config = dict(
    n_layer=12,
    d_model=256,
    n_head=4,
    n_kv_head=4,
    head_dim=64,
    d_mlp=2048,
    vocab_size=8192,
    activation='squared_relu',
    norm='rmsnorm',
    norm_place='pre',
    norm_eps=1e-06,
    positions='rope',
    rope_base=10000.0,
    rope_fraction=1.0,
    qk_norm=True,
    attn_scale=0.17,
    bias='none',
    tie_embeddings=False,
    parallel_block=False,
    extras=['capped logits'],
    init='normal',
    init_std_qkv=0.0323,
    init_std_o=0.0,
    init_std_up=0.0323,
    init_std_down=0.0,
    optimizer='soap_variant',
    lr=0.00457,
    beta1=0.95,
    beta2=0.99,
    weight_decay=0.059,
    lr_head=0.00756,
    warmup_steps=68,
    schedule='wsd',
    decay_fraction=0.796,
    decay_shape='linear',
    final_lr_fraction=0.0,
    batch_tokens=[65536, 131072],
    seq_len=256,
    doc_mask=True,
    train_tokens=460700000,
    steps=4802,
    dataset='wikipedia_en',
)
Each number is 500 + 40 x the weight over its row's rms, rounded and kept within 0 to 999. Layers, rows and columns count from 0. Numbers have three digits each. The size before them is the row's rms in percent of the matrix's.

# k: layer 8 attention key, 256x256, rms 0.174, rows 52-63, columns 128-255
# q: layer 8 attention query, 256x256, rms 0.171, rows 53-63, columns 128-255
# v: layer 8 attention value, 256x256, rms 0.306, rows 0-40, columns 128-255
# o: layer 8 attention output (transposed), 256x256, rms 0.272, rows 0-40, columns 128-255
k52 103:512460457521457431417512497538400469528515538458579562533535472458444501489482412490463530487491405462528551453538482546521527465508497516481527559491458433529477433484516518536532478569429570454555568494495526487556514577545554494456428494531451442522507514503440524535523469579527483487502523462507551430465577463415502556494450516507563540569465513493524552502491504564526531500499
q53 114:471542523468509498545501468468486489427454499534571542457486498533460498534490543542479525483537585556527495570507465572494480471566483456556479483521490519509504475508504481489525433561464496497488450503563503472509455457575541485544477528502530466490512503520552494448505599535510504573535457539466504508451514525545538587469519374480487568539454473512505449493475478464484509521446
k53 107:506430450506489454534522539513489495528480564504467469477531475489514433518522511495511482554470575462515506524510451469512522570538489508493563452414526436473566589575502508526540464543505514570589445506539492496446428532494576461526513523504446492481533495487463517447509524505464506492516465485532430497474475564466544506515532489453518565509542473538449494504541531477446534452492
q54 114:526458570542463535486454492504531479466513475522551515470542492536606470450604506490487456449581496529499506503452555456540465511449550498426505450436533485559466451501519387564480456548456485429453522473483485538517563414533520475534515470492560491454459488515468462512492484505530468495488478438543549484519452514537431455518520577446497502437471550511480528422539491499582523523521
k54 098:511500529512498503501488498467496543483476442500427479534471562440473482535535539459522543480488398503566559495582509444587504525521457592417577469464467542484538441507508517503513544431457473581476566535502489491545546541546485446489532550546439512425528502570562549502518566486490456514543482556454474500542500557420493443545474484451527467476506525546539508489538429495603501471503
q55 103:500584500499547457479502576457505541479470452560566470594490522539501517497568548506510537581497500535438527537512444532500510566545494477479549513517505500450513520440468513458504449470509484561544504488533458514532491508498512429469474521552481469514463504551533525522518472530457527547546494521466484519510476473505533522540546507483486542474476519525556541537467505481487463537509
k55 101:529538422467533490523518447460533498552491456551454543419496575515422448533502472488525521521524590547446526530546508506525582493515521561448544533500492523527526535480517470493537476530501503417515532430544426499469519498531552473566442515475499475464556443418473556524489540446418495463494553413512502518462475550482392453512496506471472540451456526502455508511545504487472503460405
q56 102:521472481478575535526460520471555463509401445483490514497530455447499564478522529525575486487471549506420533521469473502551510525527550509474503510540563514456545504519600600462441488469471492491440458476472509460539494526471473569490559522481561510489410516452527461500524507521490486508545438537581517558468528491500548429441494500535552494461516529548532486467486496562454522487512
k56 097:384519496531493410511440424501434484511485508467530549559464475454488449389506494497471446563478491581531414554455433571500416460483515498551432460488518432478548473501488553516463491532474462485553462458543532505507459547496483447484484531553524519461438460524462492478536542541493513481517536549496513493487484547461435554462519486583477578518419524557446585533543489428481508543480
q57 109:550446502516517475464506481437589522559483552491491501475559562540518425552500523546464484500493553539505509484495499465453494473506500527486523470496464476523481506540535517492566559494489523540563472483545510547430497455537548475501518523502584480415530452545543534505481489516521469482506478496451551552561432514530514536482485514443480456594538482585496500420538548446471520508513
k57 103:583506436481492472451520487476516597448558475474523498491502468465497505511545475463465492540542407538472585438463503569489579534532480496422457528509524504572485493509440466510546542471469444441378526471478469523544476521547534501560512533534430494417498518559518544475549475475539451469409531522531525462540478473456516461461511553529517476454452487511555472525576481501518499506468
q58 116:505553554494531552540489452509492463442477464523446493497494554399335550512507483531529532458528509514489518551469378540528504522543549533522546491522522478473488469467427520471513462503492505513478484494478469442520479494523497583429440507503507506501502487448519530458418563541519561476498501464531424516514496450535549550462546500432537497547520540547553514522527522541455578483483
k58 108:518488502559503535503446469510466513488542557457528425441478451473515368444476502516555527535437458494487503493405470552445481496533553494557577574516468477434523505431446517431497449528501435478512512477587565590470461481469514492511563512453450552458491528537508517556523513449507470436461509517533481515473513495477458478424475494472500583495505552436414495494513465534491460542503
q59 111:466511539518439488472500504541483532524445552513479462500521511475517521521476554519540408545529450518498450482537428505517571468442441545518512525497504525535458484525484528546461462528451468493534500440585481494506515513419552463510528493503527505438550455397426509520537437489510476540551534526456529465452486555521515510462552452571502513502522544567464488551479531512485469451455
k59 109:531531527478559523476501521467542460510551573522555482502497532567514460512499458434455576521456492484434508449534446499527416520395490472425447514435490412506525470564492506481481521502529484522504547519476521523551538491479465417429569501494474471581535570456524526542539467524563523555467544496518487558476490496503513555469469598532508499459448512577485520596517452544570490520504
q60 105:467493513452485544542512513378573552491499438478457454416527556519564505525511476395536493475487520489494557442434541494528571485521515484473533542509471527503506459500452450479511546490554495558505534552563484453491462483505533476517463488446489478526443526500476529525408470497541495539473487456464537511511529513466419561553500558481481491478523533512522480506544466506532466465461
k60 103:519515516581540447518417518495473497499518468558508492521500624499555577530503517505536520517516518492522447520500444530504497490469529514472480521449520477473479566448546475569494536441562560502561561590486568467529571514555481484486486503517526505560530509550544540527549522388493523449393542468470523470462488467464479528504403424468491486474459474442497528464495493535429472518565
q61 121:521474478537479440498539495495543443517454546533502516482460531524511471518557535457543473436576525588453496496532613540511515491548554503494561459512442525453451536519545499544516560563508530395509521522526493507557468526491507534519456514500462448531536445483433415495458507468491515485503475512551541552499467539539482534500453465476503454438520490448477535528507563494533517487401
k61 116:447496518562494542486535547465565505496454444487503512488532484514480580512473515479459485490482529477490535438477428484540450514501515502524396508424501516466449550582495506453504483456419495533452582527452449454480542517484518497461533525541475504571442498463483520496452544454532496502518518503479510489377489447453494513537497542545524455488565465526497519583521519522516455458450
q62 107:529595495515503519493543454491519549509533518515527498505465534529506435448518565496486423454546506451553515512549502461483568469452436554503552443530550551411468505488495566539438478443540465507490527531488483499522545540416405502514468534520554505553549463477490508509534501496474497402525530489459394516446609487491473495491541509519526485478508461513518603392503479561541514477443
k62 108:465509495455431505556472491512527502480414522540471519484500506495496506527465488478506579465529516471431496565485497497489454511475543483512549462486507523515576515545502531461497515494512540477526459522476511516498513574489545557447547362476501520423454507502402473536455599475562468531490484503485548547519545516540564505532516502495492495551489543527531537463397486516414478500515
q63 113:437516487478510581561512477553477494539487447459457499431519484506470470459486480485516457449548470513478539600561411467532502468520469437538501514504479544478488493504531513511496456453503524448550451501446518469427460466470516518513515442417517493427483528508503520482473568447480514511529500537491565489528473450471481453492539493500473507476516484448444442456496514525470494509593
k63 108:511468510511528517414504456463593524501499553462489517531467557530452439502526496476526431504563571508453450498474571548405524439482446497513515451563493446455516483452536549531455519520526437491575423443408533502519495521481504473546471479500564456482536466510477454441451513467579456441465424519490586442453435539507431449500507435504502526586562512512444452430413557424486504506530
v0 091:497547515515516489514553500482460538568540476530464450499555500386520484492557494520531459473595543509528582509540507505454481497560517515499531516476547502449501497517498450517482470413521527461513500501482539490479407522534516492503529474510444567451485544450460548461524468544534537547458570465552566480482478444449463438494511468525546482484560510507484461546500514564491486520443
o0 088:456530528495463521545458539497474417505454525511476461528486522516470478508545484496530539553551481531477438456531494563487458493521515509476460499532486513548565543501529577528579534476408511516499409527469483538480490494426524505501552499493477514531437502529412506579444518402536467560495455477518441528502441554573478568482494532564542535521460478519519468420504490467526502492455
v1 086:532461527563485492495534566521517480556423524482495518498505477436513488555531571580444532580482529556480529526540593475489477481515483435528424449522569483491522434429453497490527457485483501452442482520532474476480558474522477448463454528492582527528510449494471482481477495508508398540452471472481520502549544437443394507440484496547599568554530468502487484498534450528550487443508
o1 083:495416511507464515405481473493531516517477444503467590542565571496518463527551527507403417592484465500504501437530479502571513443554526556460477462548437497545507460623579556463557470570434503486513574489563467555478511510495508510505478466524488491477531516513543457501538452544502496489488494441515540500545443518466512554529463436488546537460537437478498477541493517495508518538566
v2 083:471496537541482469497574541479537483480447476504496505497490508482504405420475492485413554517456512502510463504468436463544531547559519559536502538528591458425506468513438424467521500364511502513512529496569600455448552460549524532477472607481551511477469533558514449568532527446558540490542482474454546549499493532564521505489509549569499491536546442471436518439484518554492490529536
o2 085:495461484494499550491497484532545447515498428482525523440482511602469522509538469448556479467579470525516591491546535468491496524490422518489535464495536518578507494561501461542484553519443466486501458477584463594477498535480524480502556501484493498468486421549472523491480462553475503445467467477558484473533524505508555515505557458365472486482457410468475540494524496478540557514487
v3 088:462496536574522520495563504487595566452536479487483584485518498516485516552511475553390514511521455512509530477553506495519464596491566526584475498548534536515380477488526530473482479553519582435479513494517511457494380439508467498482485553529492567527492495497486490513498459554573529519493452607551522516492592451494506493441425466543483412542520481489471526537433499537541527431538
o3 087:547439507527517464454582384467499498566491453481509480494498550507486513513493521476496450488512526511457557540496520512500462495556479521531508558466480506551556540479528494506481427473533473536491538505502386529530531536436456451489516487465492447441531434581484501460542533514515467451532460479506532470474446490457496465489597522507595458501474479563493448488563493513436499560505
v4 089:542497569521536548484490455509495460446539500452537585509495555447458495474465459444410566512516413491499533499495463543487487472457423516532524514478411484573526472542510442487492508476500555454426501413501513541544550485503437475544475483488522544455556499544503521417489442525501461545502476553467469450508537512473505531535474471515496495473550501524564508485525520537488523459491
o4 087:545516481514478532490541411493493547433498501493467499555510564543424554518513490533521579388498526510488478527540458483458562516557537505494538543538483540414462550532452545517468389515526469489483546505500503454493469496465576462450451506493462502529479535458533461446471432550476526510511515506465444545441562510517451524506542431512506452522560530485500494508424566474440481546472
v5 083:461462487507562503500482493511525488521528456462459387509520486551431350574461492523464398497435466456513514560489516485518522496551502522458483497530584455534529465533477475464512497495444498547495525491555509511524442583432478556507408507551522563514521566510482482514596410515502507458485502545540532519550528507435468429501537468468480612531564519512509538489551503504460493443399
o5 083:507512475551507582447514499511593494560517500480496523459572455441491536450468486529477499483556480485449506499527430467542519477537574543503459506456506498533512489507476529485466496530570548495435449479494498483532538445475477464578500500439528537436500459466525526522514522458533484508461511552455461517544438491469562484464494536499485555500407589495498406452585451538532495578538
v6 080:480486463569434482515437491490493526472508519573498499529437500471516496593524553433470497476449436524481483575525612500425573475528426558462438540514474467516525499462488445468573555556481488544508483459495459532514488499540491563486480552497496518455482496573527468451473524469437531519513531351436590515504527488483560508475489516511553501524465474436474492473459470544590553603440
o6 080:490547496499528581488541464444483551480515530571532524512493464483606461447475542556537438541472486547483550505546512520533513513521481543503511447568511454505543560478513504494447531528498499472524516496569547497524518452427566475557463416443493530503545453405516579566472445483492426480481476562506576549455476580536486525594444434504489535442563511501534586586505560406458494515488
v7 089:560474436465511421505528480475477518520513514464411497419473468456481521462515512561529456567522498463436462453421482575513414518528477467559476487467558450431478567452493604476516462480489496547529498497443499468514436425522493539535514466526453458588484537466504521452517455481515511524546431461544535521492486498524522484497511528443598583484499448485475517564562456486501569449544
o7 089:471527409566422541475478584487526489467507424517518513547489421452526461553525527438524553550517479478507547523414490464488509478517499431482492490459483576505503505448478500516506493439475424554504503476516438517503498523555503440424488545554506545456477552497422514511560501485427459470474507489519563482533457506460446496516455513562456479438497460488543498484518468478501459523512
v8 086:478490476543447501599461487498569471451487465513515510524498490585546561502512503500448513522497402464543507520495543504452536481526495525542467487455521483573591543443485482470440446494528535488517481528526492571500509577493540426446496460525377488451430530439474554501480549545488508550487516437528487477513536455494473468563519520487500507516485442537544496584530524461528528541505
o8 088:515520475427565501493526542460439533520494537486492458455564500518551552569481477437452465493471516496493490448477512566543478443503532505529535507530499456501558509528505524526564518453549534489502419478448479515532487477498421518542571428480510536581522503501465460566486525465456522466470451537508508493470489451529530424470470509553466553545506541469452459551458496546395462472502
v9 093:629451526528526513469447523519547527459505479498469444570491571429533551580518516498454605511474507486439489556502525490519516566539471566519553510449450489481521503448487455477531502443521474526510454580497534524467525500528531591472509524469559438502444517516532526495534434513620537562442467470463457533516601508516519500515518505536454546504511512447477452497511487445528514532440
o9 092:436519489488545444512522562513497520520502469516543587459491441531539455449464534519511474556510491504453499523453446465492516527445526523458457495498472462536514498473526506536496472534479512510486494391452500486586573571521474494435484448571460531483524448491543484485556487487470448466490525521467456472366457502502502517547458458490506527541473492517576503562523424509475504490499
v10 088:495488502488539471479588544531451473488565541543496425510494563559469490516406484572480454481572513506523521517524451509490533531501494485515495518444559591451530576449520537489540580576557471533553494579514432514475449498482510471528484549489473547561500531487450567482541511566454504519505434501501473543587506517494512462509465420540486465515532489463540506502504521457475540504520
o10 090:460440491475485466512521544501527538578515463499516537462480571461531560464507470432536496492481461479481458444459542481527488536505436515452530512500580469504514520476495496541538467417532478484505531499478532412424507481506487587504501472509542575439496500538539548504478580482488529487464566505511564492502538412475532498506563444498515512507459555417511507480507520479453511485523
v11 087:530466477521407550526474477448535460519529533517458471612545481434493550477438544398520453509471479577512424518507452486500499510517473543567545514528456435552477462471527534573530509459461427522489439513472543442548565455503444563538483525578514516499495438522534517484533571487476482426584449501534497470562546484542577518519469423536564486512495542464473492471526475513433489519504
o11 088:510531558510526495524480584563494502553462512527501474557505430509565541511510515493431465458510503474448530494470487509512572550468582480494481499446488528528432512490502477459520396531508493479466506505487445493515525556450570513464455501414427405490525462451513529470518440493471496499533498558472501440477482486486551501433553530438451528450446471526548501516449474531538498524445
v12 080:488484432530466496486423498528504456496514616513516465501500474565515486508506515542522534415497471489576502469420421564505456522519556455509531510499510492570477531501476497550459530510466370502501463517516447536500504545532436486457474489489505514525554483443614499460485453471591495498607546473458500510535553475445468502506509514532431461455502514509518539526524536516575507484489
o12 080:496494509466475508417517467566518599411469489474475459457432458438476548478488495527554515586470490540459473513546500474530546523426427489553554491450517499535500480479454482514493483479492474508460532470536505537512439542490574499477522454541439466510491527517495403556628457534474424536489498495492478454521505481525602468508462434549513437486461501541464491491554440517531483608507
v13 088:505499511457502528488514504403520504463441614528430468508476527503594528442495458512500545565450468485538556568479530475573547510475468491523465465495468535489461530573501521488459544494501455492559528556541453604494483492503551456484410544467529515537478523513563475489434525438482415470521506506536390546480514516526489549469464523473485493507473476553496525532519530516486499540488
o13 086:509469472514455474475461499483465509510518479495433552455522549503532601539497487541514532447500522487466491452492613463507549475536537511492542433464503504533503482546515470383451555524433563474447564454460570461501529571500476547458515455545528477506585486460438519484484492568480487479478510454475513484418440519499506498510494572485528460575546551490491516551506465516474497505534
v14 087:527525523458492539524516522499446466505476553467418487461529491536432484459540452502515468516554501515474557526465513567548552487503491485496593440525543557509505532458468493467498484514521424557520445512505476458519469512454486490478504461546458437581581501356471547485497481491559507468547434518547574540460519621506465589465529487515571476434538497486542491504428509473430496487507
o14 086:514502543558515446531461584503461529502546465485515498513422513453451554516557479492495476507510586426470505424509520495414493477500545506509457530471526459486563516511484500455512538484486450494518532423524472471531530523520521539491549521443545586508558569559498466496555506439461481483524439493518509546547574523496525530466466524482439489555469513491558531459493537486480452525571
v15 087:497480459460515516548547431506549529528418514528534476525460553555487453457538482406454463475492470581456475491439480477532525494521461573478421497431496505528464440510477584511453493558520474469501496498508451502452491517406443521514471457496483519479517489494512489525479559507517548506491542479467504484471517525535545528507550595458432518597503449534473524499517567509522426521538
o15 084:458548442488452515479453519488504484543573525451554487589587537514495503570494538547508442509503430456556518497519520506555460486527434496565534464490514474449522471462626467525471412449521519500535494480534542490501471473514554474509492502452493522549507425427537477475523417484451527455491435496477513556514499489499561479526508503445468535483557525500480517494442474513515461517471
v16 086:550501529436513468522479497526525532551512566492487486538528549513531557506499506560461526488532502439502555465487483470479527488492531488508469519500621499414502463451455540573478536486501501574467464568506521474532446507584483476428444495509505545553500530449486397549584508451524534472414533530486448551455569475498516442480498448530501536498502495456465476522457463453511522443552
o16 085:498497546528507504469530543476558483501505490466547475491525443480597494482483486476434516558597495519506586461447490443441517492507580515500513425447506551601506533525470500454503555553508484556538422499389437485529563551478449544515453480514503461466545549442607476428459452487455434586432518457481530467562474557449453497460485497496443499552446506548493492453521519457500530430534
v17 080:455528521494501510512509477521509502480459412458498542456557525509535510491485522476409535489479465521544523560494620522490507497570444552453483545477515491467485461520508488423533482421611455544508483534544544518501545533465496485503415495469518528516520424512460495365513520441580515421511568448533504459505501486485502481494496547524549515535435468488495494512493503513542561448532
o17 082:548496455437455511507503494496501451528554527509503495495542511498572462504519480542524416434447559552500469453445506505570533468453596544530483472511530506465520464501497523481491535539472563529544504512480479519508495513475427444558528514465529484489457521609502432502465430510441456511514373481498498506472495581469432496474481533491399450484577519422468478499536497437549491485444
v18 078:485491557457480535411458535455478510455473518581504477508524500491507513490561520500441478557524489470475505440449514460490446510512554513452486492425386539523518516472507552511521522495452463477511504496472534453541440516513519509556544556502529506559532555503501540539430475486600547499500452456511465495449509474523497488486504460494494424448522561456516520459582427503550538532505
o18 079:475475527453549489449548497457498446488524486582520545519491449487447535481487511520506493483493478454549539533503473525433454522420539468502540433465549562468500606493474555529530476398482460539495445491441474484489511553480513438490470477518450513498451511449488470430510544514472524526472509521552566538445527537439512548454506448530476502555461399533552560535524470533530467455553
v19 090:494509537505470520554486490425419544352561506508508465482545552445528531547477491372430532511499483471404520423463559517544468443483576496487536518523421488503456536486472448478541509495534421475471548453435468534544494516494482518538497529545535529423486438555549537500508480525472548492500496501511470505505499499454483467515482500514503570409516521471530393526496531543470526474522
o19 086:502550475515537477451494549465490466474507544506424506477569493451528534520515485539538440482503431526493542525450464464508553428514488520507582484484545515447493521506406530458466456518488468455517514474485457465477483516483470510523479528518493555547484480480485540532512517496508538462516507538497468526426516512569505591460585540543490498594466525547495459456462490420426392483447
v20 087:488492514469486479501479497483578578490483472477448472493477440483511549571458471530519417455456487503499430478545500506469535523511588590469564479547541455539401493548497479455465470481459486510533521546507557489464499505577512427514445516533493452451543517474512515441623483493456485441499565515540496539502453505490414526436529495467437477555467513482537520478484553530482493462485
o20 085:433468494557489501500488469600465454433467533509501549524507495507523492468493478555523617520463497495433579571490424496498431520467505419511443485525484468467594459486522498484449562497566450529501453531544496471516457451478473566486461496498494500468417536497475461490480485456519559501406391516479508498543480502550550476554502554547523517546463476490458437481505489502522481465527
v21 077:533500565547452496490444501448573521555533506486503442462456500505538508523518487431467499436467518475509449508499479411524486576499559502534509522508538418558558478515474559437526514477489515458534490467461497525553558480512496514505480465470530503435472525485485486462503454437532487477555559460478529548458580453556571502555494527517462498508478588489519518485536515453538428480441
o21 078:506552475511511553565537416530448443476536535564462545540552462555526470501446539511509462503463504449455427568480492497472481488499514527531426594422486508458509420507476425505512545484548489542500542434492512515399495512471463551511453582515518505511497451513486505544489459539424487530483482564449468496518418567514586459469504470483479470463474502541551518465490457576465498564498
v22 082:500537444496503397479482482519502503483451426567496548461539433587470463520492531545451490450541483496521475547428557568441503549536553511503446396481560470499541522501497529471477516488414473545536478440518546522444502537493438520533484435532501495522548514416520484487509506449519476547502458488522496525529545459603547473480461442485525491452418527396522474476502559463412481456482
o22 084:570476526554445590447518579501479518445519551504473468441532534453568520527470499522445509473495478520470536466516512497470509476535558515498484477500512523481613442462440502568467482500491528558566533492447573568532535533502470537508547482466462491450444552536545447512502463484539493424477538450508511479540476556475470460519511445572525504494463500461534452534528437563469483435524
v23 083:507468523508606516485446466490605506426526567595535516482499572452497566564468461474481517486589470435463517544571489529518546476512524444473522495536470469539494527488490444487493509470483453454520453489517469459530552523543498422495513459485489440479468537533518525481545526487492507544436472531460468490532511493430476536465545509452516481526518552468501517432430513521598553536477
o23 084:478511491422422466580509508459470439461505470601514466524536534511451499471432439440537475491464566507411515413466552561459514546439504518441462526562442505540541479479515544413507529519495543448447452521507535426561483545475535527417497485493428450472477499473454461466510554500511481526530459504445523513455538574485548508527482467501536476496495528496511413537460529532476465473467
v24 082:589491527475532485507570533510483556512529543465606507425562554417514617553495487489505448532477494408523448480580429469512430468470535481514476460508546488449500488471522522472413415481504512518520480548524535536492497475479531505585532453448557519503520489422539453489500463462478471451574564519488547507475455458509508479425514568463488481514449454442515526455505444466454516477445
o24 083:501504475444463505500465505514519498426486519524502517523511437608565461518504557596460514425485512484490559494486469489472448474450491445476482546466530550531490525568455441471571541503507543505462497539432541527452466545507503508487485498490475440482533554639497517515506452529518434524466525422445517518453508529450443498531529527524511510556552487530485424508486560492479553486556
v25 086:500493508546546569462454506530557516526555512491568519466412560471512481507533482474435430477467516538438472501539547467429498526481481493479451468532478489517492453522513518540547387430489512504511515484484489437540562519521403518497445609497449557503472550473508547494456539503470505492555418494536512409493519540461527548518453481497461466506532529501517494494476516498536466502582
o25 085:519493500570557451562529490499503433535516442580459477552477546504490459469545493487524455505579502498555508488504429488485516603495485548471593515455497467574555502482498477500554486571494532537451454569582534462560518479452591506500473520500507473505526502475517517482517458493573511421548518554486469505497558426575475474493534529437597535490485464469476522504525470472489471489467
v26 081:462443434436516565456514471457484414581492493432538564466436523408494464475509518539536520521552547476488473496422499466494471528453486565519478496550511517451521458500458467510549536523472486435494486430519511508585457556535479443567610526500508556552499578481389507525474483497505526455530553509522481479456496487470502456465519506549486516443487519544459473533471487465466529479541
o26 078:518530531536475440482482495472595496489445448492516472527459446528457538540569565456556444537488440484599484520616500536433537496466525475474532432510507528441525545485508439499524582554486467446462451554524514481467481452426507492453482553601488460524494451518530450528506548436503559532525539541492464514559539553515422410479575506505507492507521469530629489486490497460532541553497
v27 089:560497441503449512463517530578466420512486449463437553531491456443511455463505471497531468556527491525473527465469452535513475484543548481541522561513511451440541516568487571476520515537502494529481497508555545512485452407494537535480464446527411510493428550496522493447563506464498514521502464503558533505485471522485511508429485499543572520489526519457579525460488532490447449439540
o27 088:571457474556508518512454450541465523520551548437477476513498608589556483457440470477460560510498413500512461491473508530485455493483508544458439480461465552536468422489457545505456556511455477427528469523571466563481554512462488485527441446478481565501497493486534485504530506456478478495443508460443533488512503554477487484557509582464502475456507491502511484514421496494498528595541
v28 087:452545487556483438485485463468500532487507520495498506470540513532510491483472483532604572386466475481503500555517544499630499533541473491482483508470501547507520513509477490517515488530473548535492484513523480489545482564515509474386487566443464423535514411498533500474514447459484505489446462449556524527516495525526487484501587524483486506495558454523546475448498539480507475539498
o28 089:519506497499453503484440519519475521473489509579615469550518503501540530488492489503502480422513530516491517553509494528455474531480424491452488475532590432546500460452524569516571532487558523498461568444487505520486508422595448515481549493516518522559524540489526509512497474595479402400395462519469489530472494520542483484403472521536513519504462513456460512517555529479538452513500
v29 084:497475495436534467555540526467513547489533523492447513554463459539476401524458490410487566511502481466474557496515497518489472586512541636532545534489426424517466492556473445455463463559578531458508536450479498485509460582470484432567501539464508489515523500513479509460492481502552484526485507542524527489486495496433514462488496528438544606455508432499449498510523479362522503532459
o29 082:423544454508493526475469459459517511491489486479414403480521478496538600502524521530497562522526448491557464499463547470492458501521501432574473501511557504483574519478602522539513420482478508536499529508505478556553501450452473478474560420455595509524523487436562415561560558509404566506523557576554502533449541508461537470502514441512450511501393478502540500436540473449449452489523
v30 085:512530466487573518444463537572567437504519506560542528461429503548478537481591527498587545483576526534505476607499551499470511537470432499513498481505395527473566442474572525501467466530516527493562494435431509489528483498532524525480449408515481502436486512509484477420458470433530509470511481459520482471421446488438502505568465525483504509500450538492516467416567511509524534517526
o30 086:481472481516514501438463483501435502521455506523459483458521447487477491483448499471501554442438593501524461525472544622408521523448582478472526555496490479455471520498460498570503499491500510509529513503494578457506455577497410555515486498443504531493514499464450555519503487444512474414469490524492472564507579511484481463441489467512535429511463508486404517536487511481473496524432
v31 091:533480488483602491444540563509589505430501480554507458538490526508483423549508564452508535432508491477510469474513539480453458475489511452504530509520555476494492463504507508486508523500433543495486513430521553467419525486552514574508577499469508469478541497512481449497502492490522448541587423560503513539476465433450491513479518447499437565447414428486428526432444446521531487508456
o31 090:479415531532501545511533521508538475460507537504489465436445415537495538533567459496411430540548505557544620509440514483533486484497528491494508429372493542505499456518454464505518450506531519555424567583483511563511436564466533505495454481496514466528448561569503528502465487503426486471501490492507532542546521534470474498503463495467488528509529479496462501562509498463553512489506
v32 079:461449447432525524578480613516486492445448549520525473525521502543521473455497461505459529511474479546410481449508447554462426504531552540457516534528519527549508412498503512474538519532507509470471509548447454561475430474511457477492451524495526512439543519535481495544468526521558531568504537467411478471434589552555481516502447531530563527505529468494520480437473479558451537508507
o32 083:563490492498514414490518446485529482543487560504505516440482597478516473422508525459547550433468548542494562523510467536565544495500484550519516479539564465524508620551486443524503452545480476476527487513463445528512473579458539587590431481518525584490518485444522488505477515420443501534463477534528493522445518490515538563499568475489461509513487492575521508522553539493509501482431
v33 079:511449480527454550438493503493541528436474590465486499495578516542496493464451434433476548589507481581482420528485532492515426515556387512557512494511522469499509512522478431521474503429460463462490505494505484519475564518483481462504560431466494460532542461534470499479507538525472519518591458432430484463480481495494537550508437558406481504576462514490532529486498473528538466542460
o33 079:432556495477445511518521516497431543497464391493414444514466466446459530518556450546519507501432579490457447515496486471521492489476528473545521486491462553510527512502461498455515495565526491482548528541567519585449493515431427549512481493570504499512442479511493469512499440485522442365497554490495482491473519478436512554444447507524516523493501442460504497549486502455508542513514
v34 082:517550521524506445475465536522503432577430492514524525431456495501497478540432490522519519502504521505512496528441534474507496526523479470573508510476534488465471477473565582442451506513475579580541458505617524552475512575511569516499440544588461498473465498442561504537577433434526516471448493506462549499474415542506507534525560459609451510531469480530559555499492579440498473487465
o34 085:552494507504457497461505455543527519531500469464552542531520537502510504512503447484476486534525534529468520523504533505471455543494476470462513501446434421538544506467493551534564544475544476513499473524453551511459520546547463493501595496459534584524489477517532484534522455504562572531465438491405515572538481519441482434526456473425497468540513527471539548434582447500510547545507
v35 085:470500544419563493476463483529409505507532417520560468530536425534535557482535537483536421481447496496544501489445538427539466501498494456521451557629460521531487560526509496548450482537523552528521544536439531539428477521502542569520500482502517474428545540507556505534547515468517562556483535481491473502544524575451535513481501464465492467519550528488481507539570405467470424518503
o35 084:481483470477505468486523455557484488494481532498514525537469489522468491455465515502470568445521470504462435476608494469519521547530475552551541519435523472394570455528482496484569508500498481527514441498519496407469430487539507493445575507466468498499509502510476451404457483480515546504522481559513588567486477497562485544586510488557477495535440477524494546479501532470497485449470
v36 087:474537500469500505494505504490502485529485514501428455452506532457464470502479480465479546541524482406457520476429604515439513498481523529465554472534501539582459492521501537492478500458439554537506525547504523527427453536400482422535477499462470498513528577532432541525547403533508583533522540448509524593486516541465536545515491579462446483472482450540455536504499479521507461533433
o36 089:480507505515471484518459514441507492496548486552462508449531483429454436434541483511495498504462506440478481515450508443614445449436455464490455477513498492494431516563495501577464482540470485462496479501432502496581499469546538579568617534530578561474491536480456563508502537482524512484469474533457524502484447538511507537536442510473517563598445476523549374528496533539518513506549
v37 076:505455501490492511423478522486428432493465545445498498512426376540490450473489507543515509476438495492477553458511512496552447520458447446559511590506543460490498489463488470480496481518509492589550493536466525523456501488423495517520471435534508444472429498490538468525576437509489458463458471457557525531521560440505506553535474537586535506536443492500502479579492571526486504501524
o37 080:534581456475464462505531525502488555445465501480472565518535562530516530545473496455479480578477547568477572513479431491485515500525491493484478499498465475613527497475491409537496515448523495431494511479500522465592477456534480493529487461528435524478534514539471542533481511557496456517526460515504538498561581468548517528519470547392546441515476536443490535444500462410470513514575
v38 080:487471503522511514515504499481455464604504480417492533439522544546498484480466574471512525571485483547529475597464453511510527539499564430561506461501473505517548473512515576501548493503519522498485516447511473500475505507552440522493543511500473445501536590517515515581529527460494457464492469471508494541505583558512452523502498498515436491535544504419535503521487500498485526469508
o38 079:499459534479538488539598416456529539500480443482394546489462488468489424547489449434456537464453486405493531509536552383475581544481548526487514513492488571453549557511546456493494503502475461534452540481477451521498532487515528519560535538489531517406486503547451440460491469522465502539468547521576532400419496522425482485458526538489554498454487520538513523526464484489520521529511
v39 086:529531537396535525445474489558504482528522471494488480435552542448543441499512502445508482509522492511487491511555457532426472457507543529563489426495529476534455526490511485552473479471433461528590564508468477465530508479512511485557445542500452480471546559505488498415570575543531499490519435508546524508484530473541493491481523539516440511474506490551385453509431521579531506449523
o39 085:484438567513546447505420544513488476496516484521444509404552453533585483491549472476506501481463460515464426449470452521561484552464540546454537522541427524556482516609538529503479565483483488488538386480512540529607481514513475451551522456509458519485520536493541491500428456458549524426464492465569516473510529487506456473500543541498495462464468492506534491513535458466544469608529
v40 084:475501476508424493463512520541432498509551495510487477535456527489478501538595467444553513547392476505441488480524512452546519511489519538524515451436509460424446520494540549497487497436462508542454484414509533475508648483489477523464461505469531526451441489522558478515458520511480481497446466456529483513560467581571461482426557553509578520556493493499462479519540566543473503537478
o40 084:515510535571519563573490502469494454545493573505537528559531485501559495494501539459534492522513530499541505487449528480530438498511439468476529548503543525591549411580453503430475403580480487498452552525532480499527492536505532490519523509501486511523463529441564549501535489563545537424488526495485507513490539461452526497514490446528505487390493506495554561466519440524505474500552